Weights of a small GPT-style language model, trained from scratch on English Wikipedia.
Size: 8 layers, width 96, MLP 384 GELU, vocabulary 1566, 1.17M parameters.
Architecture: LayerNorm before each block, no biases in attention or MLP, tied embeddings.
Training: a variant of Muon for these matrices, 83M tokens, 5084 steps.
Each number is 128 + 24 x the weight over its row's rms, rounded and kept within 0 to 255. Layers, rows and columns count from 0. Numbers have three digits each. The size before them is the row's rms in percent of the matrix's.

# layer 5 MLP down, 96x384, rms 0.131, rows 0-95, columns 128-255
093:103137169150123126126155112100145164111134084128144142131129078094137152096111123115121127168119142093139123122144130115146176098128169114107069120119147119077070081141097149120172142111123146128122119125155120085144152149124157105110205133124163097121153147154074114142085136155122142110132142141073172151139125115165114137123125120156116151151098087148132126139097113130127106125134
101:109104087176100073155079138122092137142133129163135111160151120143143123082129137154141113135110164085098116117145159158168141094136113119108118130108107104129142138117116128131147132140147102124106090131172152170149116112155101088155132149115145131091161177178074128118125109106109151115142174137135124113113106139134127126125144124145119134135149082121086110104111136079114119125066
090:134106122162117158147120125140105132106138093140118144069134137157086110106084086161141150121103120098148190099129107136076116110113107139137139120163126097086171183179179184132162152141122118121145079157103126136144140117134165116141119092098160098172126115111186148081144134106133117153123119143125151081116121126132143104095099149151112137107092134131142104148118090153137097137167
101:091084153071096171102153123098093090112120182108141121184162154127104124140123128139150135163133114142117127131146084112175108121122172116106146148142103143118143126153143164123124137156127083128159152127156123128113144112116154138151146145128121180160131079101158113102124126094121134110130151087156114142152121124133120075094112143149127108140105079193117108127126166109093139067128
103:129115130121133161117159185118134118098134100133128103119082114110102125127127107087152121114129120162118152132126146159146156130113110153093125116128122087095102157151153101141143111101171104124109155109122088149112081130119141131127114126096127120171124165103179117156112102074123150114161110071156092143137087068120124126117134076114144101132130125100136096126157122095105133143125
092:128111135126107125150102153147138151117111115133107113168148122141095155112134112123145130113117116125148121113092126155156140104089151120110124120130119127129090088147125120162119114152096125127107164150083158182133181137158136114111142124147138141072136125157102138129128172113139112096130172137132140108117122122133101148192103151098045100130170154159159110158095141128145158117151
102:182164105113112173113111139155122126115170165126180115123164163142113144111119155133102110126179104143127160109142142108128111139174145096124155121109142137161100107133112139118130108133185155155103095108127127135078141147162095127117139107105112106155141089141129131095122123142115167157133103188139125151111164157126060150117111119158148177145159139095149138133113116129097133150110
103:150159146098118175133178154099184087144180133152132146162155124120167132094110111110144145102121126181101134137144118144179092134163174131132140099139121115097150146167152154155172161114139178129118136092120110103136138141112149152117160151154120149142113144153165103113130146117128116143230130154080106099116131091101138062109095111127138117146091161128136171167089120114129135130150
118:160116090122133117105123116157116106121095108125121183079117140146138160082142119135109136113162116187147147130085181140111192141153126143134121136150098090109140113128124117121140149142110118152160103116131135152168112153161111123132115139155126138139123136151160099115140118126082098103159137125099159132112115144126120098154107124114115120094152104151114146141139132123118129131154
107:143125122109129116131093092144125146138127099135218129118097142132097101143125148140130120138100140098166152134109102126139159129132154158119117104124142122107103152106121163113156120136120120097140090098098135153154107103171094147153160136108148123127126140163119136078119108180124154128155126110089188124110139154131107162106134119126135120131154122152125112154148119148119153146152
100:133142155125106100129141116131157149123079107113141152140082118127127113126113143109140132126154153142138143122166125132142164131118113137174110106134131080115119136128164146141094131105133129110132154103091148053109129157121072148148095165119127149131173175112158113111118134132120098154139148177130067108114106148120167111118143147137149153117113110130138111106138106159137136109153
105:162167117143132161101144116126076103154171108144116141131179158117168150132136096166102198100156149156123106146139107054107080116129128130161101166117151141132156153150093126140149150091156156168142111196130133099115148135135138142107121117140143148132116097115139130126138138112077087141167138168100165155127133149115147140126115151117087137125100106122132159146128136126154138146124
096:122169134158115109097171138133150097122123120141161172142141117093104124128131093102159141083123095153107080148145160127129153135121086123141150129124113152135127084132111145135123167082141163105134156196076167104170101126134122139103099136118112135141101124158113113088152161138096087148153133139146129143147144092130140119114134139124116154126082135124106168135145089136116142135125
100:129145130084074110118132145132133116127091095130117115120154108131055148093123129174109106119094133140157097146174115118119155075095099121153146153119126102163125146139165132105109156118136178082117172123156104137131142088108130134140140106086153125146119118107104104118126141110084116116150147154116102090101119152094132091132100120118118130094161148121128116164131119102116130128159
111:136147087147157154107143114146120160101166130116126124141144132139114107152130158157105127151149140143080160185133098142125095140116107121118129119139163120158167123175092128131132134134189105131138087136133126140111119130149150156141151126127128097131177148098160173152185138115163113157130090111134114158122121115136137141095171136145144175143112161125145124141127134098118125197105
098:137125158179132106126159121171148169102117150126145126151123120153152104115136120129117197116109128146138187135170102133106081127089126126165091127142146158113131113115171135124154125133113127157136104115167147135119147128151129132111090158136084113100160145125151177167159144116098137128160156148077166122156136122116101129108109151133117079088104138115110147144155118140171135107142
096:134097141147098200107136123149129117131115115108125129098102144141138138123106118177104122133134107130150126138111136060114132146100149120117090120121153123147074101108129111100138089111144130140136136074149111062191129118101142094128109114153171072106100144168147129129117140121101131179099133167110150091112139099119140124135138147197132141109142129125174141163085157148102119133172
097:141158117141133103126114114095153135152125182116176089123142121144113128155115102154136170111123155194151125118092138096162123101138106130127117135098111153135124133135104097112125114105159129124108118126143147125094115102146130043098185137137067098156136113122114150124111129123161129118124132121113187134116162132117151129130123120123091112125120101126107106175084131135138113144121
103:139161141116083141132117087191136145092126151150149094118117107124138098096111121125137122133098138116128135168160121137105101127111078186139129145160117113150147157130136154149083135149157150125158134107113087126161096146107135128148114117155129141104125123136098144138136166127114127115134127107120118150089156119155167114165089145112114143136156126097127094144169111142136131137117
094:108105092112162092142099160115143060118101163136105114127154162153142138168122136103130120138112100126140134077114087146090140099091149120162149114118137142124119131136160136140169137153156092117121104159137135113122144104144143137134131115137192150138127098086135141125107141145138129113100128087100114135119127129114099173126127123111126125123137118113156116098122100120154163129101
094:118173175131070133141082172137137130170096155124176133141134136134109132117127088101138146116064109098166142154117156129135131140139127159159156082108127154081112151092158131122186070177077115150136141127150112164152130142093140121098070116162164131152139164109092136109102112092128121122068080136106152138160128143144130134130108167091167126141120119140123157118144087149063129162155
105:130131114127106106100126123167135136161133106128063160177131136120129112137116155141141143143148169129135144137150149154112144123138155132124118125133125132153149120159163107155151107149079171129123144126141138163118148057121149151136088138117123102134157136120137143155068107150121133172125111137130123124139173124125125169070134130138098165162193124120176084127142130093139154143141
097:139129156135101108125093166098181118130072115110126125106108112106145141127131150149148118142143149120122125176153156085144145112106103146143155120086111124136141154071172094139130102137178104101144116123118139191135081126087137105095120130123140126096190149126146106138114092129120174108108126125179136124129113121095139114135141096117142112128125063121105091113148155098122082131149
103:184099156088140091090134108116136153130149120129140139098133074139125125135118114161091148103158154107131089098104155158123162101113123099105123115130121101126111155167111095134127126144130149121114143136117150105117122167085096171087138153114163151151144106146081094127127146110132094133100079164156155101152136126060142178112106136163138139129146102151114128141132128153123135099150
106:125128134154181141145161159118117135168135115099118131165094173141147108146106111105120147106140099160169159105169127086141111129122145105113130089097114102088155160098156118109158175092171095139130087134096160158119117085148126127144126154104162082165154161114137072099133158133097137109192153188126131093107134168126135143125133123129134111118116146115142096118181116151136129150149
103:111164102125136095116129105128110159126187120113152144089123085149124133099102120126141137133095123131102153119139114119130084152160125137120032116169115127124156085111115156127156114142139109153135093137088092092177148173127100171160127146128137157118118163137138127126124147153104110142140183141109149114147169172114150129150118124133128087121130143120097111177166116094138147198127
098:132113152130140092118140137138127174135145117162088124180130163150111141107081120116080077133125102127095110128169081134139136113131093145126174160148132097136110143147132187102125092129135125112125098121109139155158126112114126134102119115125139192123138124153098127139146159150166124128095093176150120127117120156155139106118174112116162122129128138165065090119100132116120139112169
100:130078106119119135144144106104163115115057130094104117140139107130129113124134120126138115078166107139106125149164158085148102130157152126121129103104136145125142127101138155132106120131171141146175129108130168089161115161070149134159128138159132144132118144134136160138157105154140100141143126114155122164147101066171113099153131123146088124175100126133107138096149121126135138110108
090:171158150155120125137148115116089125128162126132149128095115129101155111151140120162124134104168142124146129110081110137152143111123159136094086151107140149099131149126121112117076167133154150097110103139131105160127110133103112146128122126107111157097105170125194097140145114099115099156152158137138171134156131107142128129160111114153103138094147089102126144141115090130102111134156
097:127095125105118131150100120097118127147166132145099115146149160087155147111108126142116101162130130118113152130106127121164162097133130115144127139137097176116138107119079098160143129107059102139131090170128115155167112140102160093112122089150131128124105128148133142088105140169129137129127151118118131149140100102127104121103123108163133087146126133154100094097153144162098125130109
107:108134121098123074111105140082109122154135076116091163124151122139122116123134086130138097127087119105121150081100111125164129112113134138194130126116103115144099068154116120091133169116154109103115167159111121100174177131125100129089087105108130169130156098062146122117101148150132125111135096125131125112126112153176119132070119125158120075097137102103118137111113092119153093120156
102:088143113147142131135123149143112132139124152098119131137125133137138083128121111093146111141085097166147122137129156110147143149133118145107144113137125117120141101139161142087189109155100109120132144134156110134140094118152129101108101143157127122112139119140158104096098139115147108154183082138147122105154108082123135138157146134124111086160128165130096157102146133140083148171119
105:145158101108139126130118165156143126105179122093126110124078139121154125106108116151154146119132101101118111120119115094081112117117084111137120129122113119131110159123112164120134158099173098126125170125125125120113165132146074131131135125110118153145148172122159104133142136126134112162103116090089101141141089160120156124083099121108137128099103150119091099147135084108145157179111
100:149123119105116091119139144147121157076147202152136136138141130144081151151129143125130136170125125115120118131125095096114120156093118104100084124119158136148073106114099104179131087108114158102108109127102157178127108109143108136156081110165101123133124160101153176123093125176121111128051103142148149099146106163083102161118134139140166092093119131117116114142152088142129159149104
108:136141114159112088151077117115091098148124109146157099089161110109183144198152170128137086179083143154144128145094141137114119149158104152106128135178141126113139160104102146132139125147126161146168194116154123131113105162119148115135144142145170126168135135066116138139121079113143148098101119161140111146136188155124114131133153112100094104123164159150117137101134130098111114138097
105:116160142070130160156129105146120174140121092139120123102100120145156128115136144130102113156143158136140152145098117106152120145124163168127167106148127156118148083108130175161124120146116139102124121125158149125113142120094129137070155134101143097098139081159145108128137134156113142156117090156125136125115167171112128139136122156125123154137158132138144154120134146140111102095126
100:141113124121117117174131123092122128147153118137138113152121120089147108115162164155109094152121143179153111106085097134150137083125167127141115160129096130145145132154146085135103141098115143149102114127095162120142153175175150131096143100149102117130110098177071142152147116118149165124131177158131150116138135104129122113124149079139114097135109153106119150117143157115145104109167
098:162095132072118146131113122167162057159136133155118108104166113120105095099169141086106086113125148148131151161130157143110146145111126150123165161153132164115125121160114111135135145149100186108147121118144143115088136089144074079114120127110145094084123076120159143123107115144110145136150089153128132113122123120097113125115114136120108113104134104133139134109115118146144112093070
099:115134102090141109148127110108150137149134150105106131087113110122102149114145080162153139110125157135136168165117145106113112115139145145115106129111091128099140128116144074108098126181116097153121136123119135185142112123166150136100121157137073106125079076158142148133163104077130101129158109158155171148075128116118108084143129118129148114145103192098128106119128130131111082150155
100:129095122133136113191124109149094137155139114156156134112123165137141092096099118118103119111148116144142107124153143093135131191127134158154108145127113098105128133086095147109101140135147130116123101117156146115157147099154097123093090144098113165130136132110159120108101127168111152167194096110136165109143129109136133107147150158185175128121107151121131138121152114145115137124123
091:113144140086132143135157113183148125098077130095131113125117128166140074154130130109124134139122166110098155155141117104138137154132075124131134114140110136166124144159104105147129180089163160147160090158099081110151131172117136133129133132125128120130155084117166139140102115091139087114083110128138141096103129129134146081151131146136157145126144107153128140115158118131155083130132
090:093077131170198113127154124111130140093095081105087130127160102122158125104156151116107112113140112104127111142127135164136156137163133119139145114127111141099100087136146153141123153142138119136134122153125135120158119160142141156145150119133091127114122104108112087111139145131162110107165096147102136107140090137136117144127111119144093151131135099100137093133047141122143147108134
096:104174129126128117098164165116101144131090195125110069095114125122136110124162116114156164095106106154102083140118146088122109127148090125093107125121115100108162107074103152146118119148133089126089126122119096122126140127122109095118121154115117106140111113108144127111167068127139123135122115104098093121136141061115071120154113143106123105148090117159121162131116174104150131146122
089:147163156184179125100138110113139120166134161113111151142145166125137131123120133132134122118107123129153108120179137109122099156108138102108162138111131158105110104134090157154113099095094122112121140133138128146132142126121082077151125102129098128126088147153148171161112129144137132158089138116111145104135115138130141123118112143115133109135094102139119079170153111181175121121098
102:106130142138116121163134141128133153139147137119106170083153086119092124134145156156169143140113110120059139141147133139119100151141087125170120137127152113132164119097097095148102160118109123138134155105118129119125116115141058152120159132115098111123079117116087121117146094139094133108112166143146120163167148137136120133141152107148118074153111138108121189104224150068114104089136
098:114116181155122117175106097129167126144140156144146113118100086122123106156114133136141113113107139122153095129138133157116134116090164117117143120138150134136141150172135172148130121146129132097111132153155141047114097162131092138158127123150167112136124142138143132132122108144110125100133140142091146127121130139115159157111130153127155133133127110204109121122109128125138100103134
096:117115137131166178122101134115143111156122144146102164143178153117120125130141134109116087104116133127135100137123119082117139133176157110096149143162139152140133097166212131126120112162143160126152111090145152108114167164111138069094172138162133142126124119158119141135117093137124157109149138150122143145150121132115144178140122123114165143169080072169153113098120127085128120137121
100:143114070123165140118127115112123117106119147098114155162086139103121105123120112094097126114150119108080112077154129138135113154135112132139097116102113093128116117127121140133077138152143154073113119129142054130107103154107103166166121090126117154098104137172123119111133103176173174124148130098092118089119106166136134090121105100102148143132135170138099113131111119128160076181130
106:111086119108100164167130150112113154141148064120112096136126142109134140137056136117120152154113125113108094148147134118138156116118118159161148125176143124137108116154142142159134088094174158096163155115137089140154084140104108122134116118172128140110155124116136118117096112094096142130094142098136110141159158150134163099138111118135168067124121152113109115125125153167127167164148
091:107146144106107137090098136111095168157117097089131126120092147135167135138124131119146147117083134110104145157149122129112121104140118138104154091174134168139151162125115135140106127186100114142161116110127126151124178163082177114135151117145124168137135093125097111129138129120130121152126175132156099128143130103142121152159143121129128152154117092209130148134126153125094104127151
094:135126170105113090107132126143071187112121159115119124140128098150150092119182148098126124130106152153135121122133134198117133112135084100143110174156153179125152113134097132085036123126142130105147141192122096124140113132104130169154112110147076108131131166130102183126174152101169131103087154122139131160129135167105133147109113148138151123168124133113119128109120150153178118118123
103:115178136118100122122130102126048158133170123147163141192136143099153092164122132147158135139175134155089131106099136198091100107115082132149090114129096129128151087113130125076136117112131097150140112161091102136155138144120107126143143092086102182114158132149107165124122153095124145116140150118086127118133109114135117152107116095111098080118128121116103116156143165114129121124143
107:146127144145167162170149103161116133147119155103139132141126152164128119134160133138118088149098146156175156098138122142122148135132142134146121112127145141141135157132140115123145103112128119149138149099137145101077121138117120128131110138115111068146115150157115148102188164167155151165180117144156123124115141127139124147148166137114153146156139128131165148155140117157187121138095
093:112099167146135094103117137143147124178114135132150111108139110138137103140137130213090123139128121092146122115116132114163116100120101134145085174137128147132125121114089128103079171160134154142126130141098107133116170122125112130110139081143143114117115131145128161183116154118139151126145130144087160138131138160122153172072165109134165126096126069187088150132142115115096118074109
103:138076101153184127120101138141115129139104131077059155156138138149117161136115134143114111130091156091115061127145146151133154108117141156178117138117131185109123125155128111133125122099087154128149115113176124130135150102146110148133146108119132113107092147129148135168142150150138154125103137106133125165153103107153129136100141120106131110154114131112159143092091165139121137113148
098:130127143124088114118128140141129124095152135132077110130139123103157115155122092131139122114145171126134109149105089102140113107153097125121125129160126119129124163122132145130116114140120147117129154127124128127109123098077124157120140120169109121119130110132168122161136137108142144105123129103136054126126110149145145115147103101177129151119174112077127144147106125107143114155119
104:117168113090132154077086136162115110126126204122101138116105106140147162118134126137147124135164126085112157073168161117102142145103107128130122158110121136135133110151106150140166135149143150157097152141121119107130150176117139163129116120161154129135125118125169129144113104081139095137115133117092099144128092110115148159140123121118181183158138144132156146140147121110144133169079
098:133129126163081109104106161125083098137104122182132141086155103134138165139138140096106134121076162136139148121092165117115185117155112105090083182121123116159126135091159083166161121160102111134137100148122099122154113102116139064138150123112126149158117113156131156151139143135145162118093114109172115143118121081128118126160134120133069134115157107131136149109145145170156122098136
113:140100093106137167104113163096098168155100147139126130134134128120107129138109120124149133147164131138156148114107125130178132120108148110129160123080120119116123136191172072152133131110137130152136198089136151154133059159124177123093112137108150072136139165099076134167140132101124128120094129132146131142116134137162137120117116122128095135126142152106123118141170165119097125091126
099:140145154103121139119149142114141112150135075091123110085070164102171175146153141130135133119100089118139087137147154075128115120144097128122143114111126144155191121121117122116134121138095125121130103141126152112128130075118119128151112099136098123150145125107193106129113116146141131145082140147129123153147132094137168101123148135116119131134113095119101134099180131136118118156133
109:105126140158116140158122137139143138145168109163166127169134158169140170114172104085127140136115095113132160134074133084108139177158169136121107155102149084122142192120145105126137087112120144135114160103109125130164115111157129118145090185128122110140122151147165120118158134146103136141133118132146116165127137105144127107171132172127138133141142121103151110166145080132130180115132
117:134131165155132120083104126128097109153094144085113094125147123125096113137110157140097169151134087143138128149138104079104126072115115103143129159129178099120127078108163101118158127136160164183135166108129129141106105133115145121088140081116101128139116124091125088128132150159146124116046125142153097147137130141122089134137131077109115124165124160100154142079125126118165137145086
102:128135149128136175107142149157175099118119197125192166113143124149131185107169127122115118108127133137141143132109150176131105119155142106106171098094113125141117119116108110110093153147091100169123147120138140142099127112165171149106100156132102124138106129130113130124116120112102133123146098117121143110083135164114115130105132150055154121117141193108177122119149106099145124108135
094:114165109110105081163128141123131172125137131168139103145124147049091147112108151125155143125133114125126125116129146135103137149125122131127113157108144125113137139114151158170142090113132085129101092157143117164106082121146131158154113160107105109098127114081117147111104102133179138135116123114145082089125127051155145126117129114092110168136118150112128128131173139108125131103112
097:121127102139121096130127131122105086102135122161145080126127114164159125129155153137142127112122125148146130113139130165145089105081137100154177094129087164118096080136095138116121109071141131127122125138147129160151166131163116132162112155116150137151108125118123104131129140121112118151188116120118168082130114140128084145107142148110131130106129121153174116137093137133146134149093
094:116138113105166134116161129129101128111147158157124177092133127159126123143134123105145179138149074110120140136117124131114123137132171090151158119112143132139110091150109137124162131146156141144153128122112172130164114127102141110173123133144185144143106149103101102146179158174137114137117107104146127103120135154145098151144164176067114132110089134150136132134123149134116137120096
100:122146119122130171145142109125163149143081089131134125115130124113120126121151133158128109163118152117149148137143115135153122146143145156131125139144175161145119154121126100114101115159132113105105100068088134111097119129098122124127124103153123127109133116140090121148109091124127144107157129133100110155141127098119106143097108104147137117123137180145140167099160092121086075132136
086:147109103201116164107175082140128125137137109118128144120096126117087111140159143107055114147156153119135160131115124122128167089136121072152151154142120130155120114088119129103135173133126120122102133160102137056118141120123108099076144100131167106134142103123099121130174111149162100146147102133138132095091123143140134146108168147134135176117142163177155118113103155147155097152133
094:109156121102139121130162138144113139141144162136159097141160109139108126138119108158132150140132112070098154155122132154181161137130154152097160149131133129118113098117107114113103140148089115161138128106097102163136105132130165158175116122127166070131095097121108126134111108116106155097071112129129123127144106148139160126124148151078167125130121094113135137143114132160101139112151
096:138118116145167105153139096111139129113158101119121096146185143116127084131118120092132108124131124131139116111117090143147143143132172123173152131120167130118121151095121155160153134109143105138131104126155108089110104123150153154131141138120112112097154115080119133139157110087117093109184136092106125121108143129143111137169147121125148103136119163135112118150131140128134145174129
094:137164099131123133161177146116088135107126151102111096159140141142179096138170143185114162122152100098119098122086148109161139117122127128097086086108103124095117136121114119118128103103106083113100154106169168134105095102115081132145124180107145104110095141121071115110100115143128091156103133127095116157124133145174132106140142146184103190145164136055172106144120145127140128085157
102:175119136107130123099105085095122065128128098154124108093108157131106173146115128100122153148162127161126111111119182115113123169115131168128114138141123115136143151068126079101061079111110112155094112117163163170146126156139142102093148125106103117188088136139120108126129131120148128117102141102172111136132082116094140134157119099087092151134130114118142139090123131150125128113075
100:072138113114106106104164152139151143145138141139101144105147068105125166120088163148134117111147114147063094148105148156116175100170125120068115127170112125119139104106115131082115157144136134134133156143103131146130115087094144173180136110133152158086121104172113129125090132102133149141098128136137105150121119143177148122087121120114116118145103136083129109132110144123100143106137
102:133149152138129165093107152177167098109136131132147122155097083122136104124111135094116070116107126141120154112096126172097132142170132114109113111127102146153157121134127163130139125147125115167139107105103138128110135112119134066149121115138113192119146155126123129115117122153150137108189147134100141086124175132110169133137086129180152119107088157155080119121079147100079153119144
105:130126131130146107146148092100114103139140107156141146152113155130124176121142098126163109172136106129118095117097098125099087117118118159082146139108126100136172170151160133119120088099125103098072178150111149123160129185154163139139158110116133139149153086101133120102134101132121143118053128101158116148116134108083142107116109152103076120123139128128098085097129137098166140057106
099:126160125134138101145128116104149118108116116188169148124159166086129173154126132116162097099181161119139126132117097137146109145127132146117154116104098137128134140148145140159133097118125128132108093141155093138109125130088136131123139136094120163118149136105142158126110148096137161099102153096161081131127115108128137117159095135079161131129117098133116112125103146131098146113116
098:123124084183145129175144148090194140093128093098107126139097111088143089102140146111155124090095128177084136157131188136144113149137089115136163111150107092118140132088148122152156142090116133117133166141112106157124098096160147147153120104112135083089147131097132149098153121113111141122207128111152142096086112112177112100120128134150157152122109164150095108105128145134154094119168
105:157173111123143104140090092089111082107143138141087140125119107137103119140148130141117078125159131106143144072093134142112144085103138136166109139138096126152084120120125125140121105129089123103082126098148083135090133143150083126108137148102109098110114112145094105099119118121113139125088107102141095134099116134078103156095127133098068122119211135094114140124127146129117133101118
109:086063115138135139183123118113164086148099096112147140160149141154146133137127119142112161133155135133140069082115113160153115157114160162131119132111142143164113138136128099114113135140112088118121114108148154130116172138147151122083100140129146093144086169119158173159124157091136112132106100081148136101135143138113109106088155112169148104127135141114163151143093144162142168118120
097:144107118150087162163126166150183130114158144116117096149105108120152126132122137123115099152133143091119148140154117139137110122108151113114123145153141121147121135100150094153109127131130116110130104131140136082081081077104105119099139154089141108112148123097102114121146128127124108082109152116158146129164147121101115123172155126137157155128102083148118159127135113117155132152072
095:130182101107111136160072155117129139110139198131118175084115117122101117115132112120157164114115136109132169119150104160124119119127110107154121111137119148117134111197114109166081126135086119130137106099121124105143145125138104152180141103111142162091160132152066124164169141129159120157116140181139134094108127165139151128091141161134179116136142156128146151123101135135132145124147
101:105120122139116095139137060116101111137116101158088138112113124139116113124079104120140099141166113095154096091157103144160115149118095132124075103144131146126100164105076123132083101157109094128091111170116142135113126098130133189153117129097089121130126168111174117077102128114134115125127146083109138146137123096115147145143157126154129126118170119106141143125154074159122111166113
095:091063160117158128083112139141104110099120161137125151169125132191144129173104156099129100149141120119125112144156097136111138188117168124126135120128169152149102087113132155132120113119070145171126133143146121103133175126103137105163117162135084151117172133155161152164124115142161127104152131085128073153174121118130105139166146154098158146126085105118131139144135134132102142112113
113:124152168116161179110121099104180102138129147142086110124140149139122136106140136136111132120137111146113126163152128108096122136120121114119127112156144142106136102114117141112156145140141148082140135120123133130114134154091110088128157098130110093122107135155107111097115118140106177127164152140155134079115098131091123096130089099165148153136085148124119127159092174133126090086110
102:136153158147131105117123138139130113098113107087134132080122143142130178150123137111153171140132114149115137144114135142106120135180136142111130139122148131175154150122088123123138140109115149124125131132172142114122122088152138095132101147147121146144114130160094132140116123142134117137178161132135091184116144164139119131152121118102120140120144140152121100107079109129083139103137
094:140126142144126147116121133122161154148120126116166099125125165117103154102149138116122078109120168114146104100131097110119156145120126141120170165138122106087107144082130104157131075088103092118114109100115115138067129160140141136130145140135154110128119066108131090114141133161126164133131121088151135137125156121143107107134121097113147152125168150064157132144108119167143149185132
111:147088093118133154125157107130127135150093134106139095146136119118149179140104132154130144143137130120131132115150088169119132134154116139106143139119139128151139139117132135112172171142137077105145138144140122145107144131153154119190166167150146178133115139076138123175161116151117152108134135139103141120155109095144131116145119097119095159150121121171120130131117160111115132162136
097:131095136112137117152122157133113142106160149125159165107129103137120122154101138111127157127065148108111135128144129113106095127135113124154142092108119122161145126112102153119137169157102136128147164120156134100128181142161154172136152130170105158160163150146127153150131136107155148125123139168136150092145161140152107101156103134142153107133121093082147175078143128148166136132131
097:127106166138099113086132149101090139121102101138122138129098127136122115127130147151152092133124127128127147129107101134126082094106122129103105132102125102157091117116135097086151146146114117126144133158162152100107109119183112171085132118133144108145169111170155131150117127103144119085131130096127106128137093089138136132132129118139096091110129118089135136159107135125081102108136
097:118146138125146132148123113122137115120086148106144100127138140154143110124152147050106110150127100124138135135095150132108150166127147122120164144119149109137121137131116127149129117118118148114107115118133146091127131108129146129120149123140115119152126109116137115122161102145123113147078101120139112121121137104134089140153165156142129165150134162169135130138066110164140113101107
096:110113096135155149124135121108154118116167107134123135108091137090098135138088115128149129121127126106130133148142132108092092132127162104102142149139129104103119212166122169123105173107097162082116154147121103139127166125138153132126122133132159150106100103137097128134126140147093107163176085099127116128090155166136124129182132172142130162098102162144154158118136113134139119114140
094:123146107152123142155111161140103149092114103164144133113121145099119119182129162126114140159130192133094103141115126106132120117167115113098136158154152152160122129131143111129115085117142142150181122110061099116081144139120130089119110114120080141113128105089115121182117107158126119101071150087102119165154136180174141145099142119134100144111166111129099127109106134126132172155133
099:114092152117110106113145092144126124119085127160130117141145147131135113136130114129119163103140144138124124114094125161123126156108153129129118133138111140140099117120148106079052137103139141146135125107144157112134168114132123109086115122125141160121071181148113116101111157068153113144084144117134142105119105140106147152124151106126129102107120128111154159102128129120130139098122
098:122129093153152154102151118168112126103148120115095158141120128160110152097154120107129136114170118154186145160133120163125144127151198120133114075116138105142137173156154113140154132124148152115169137157094131180119117101152144117107125143141095142147097109135112138139133151130160103147120157165107142178142144143120160145139118160097079152113139131121139125149095119110129122113149
102:141083122133128097173099121109143148084142127088112149129076094168125095096142090117103149107118108075102089135132122134104101126095092119138122100080108150121121122148124145100082127140110096119102126125129117120145107128095136110173136146113159183087108136112057133117094143142090118114098092138125138128096126142132140143097138123111143118093147083155118090108123095116135115153129
093:108095134079161154100141177113137158129138112128118120148117146079101116150155137114123145114120114113131065088142154105126104129111108070128211106129128115094129119127109121105165175109143149161144144147120120113136126094094119148143126098123146108135141096144134105167131152129115070120122124110155130167138143124125141130182143150151094172098093138151115112124166133145138155092155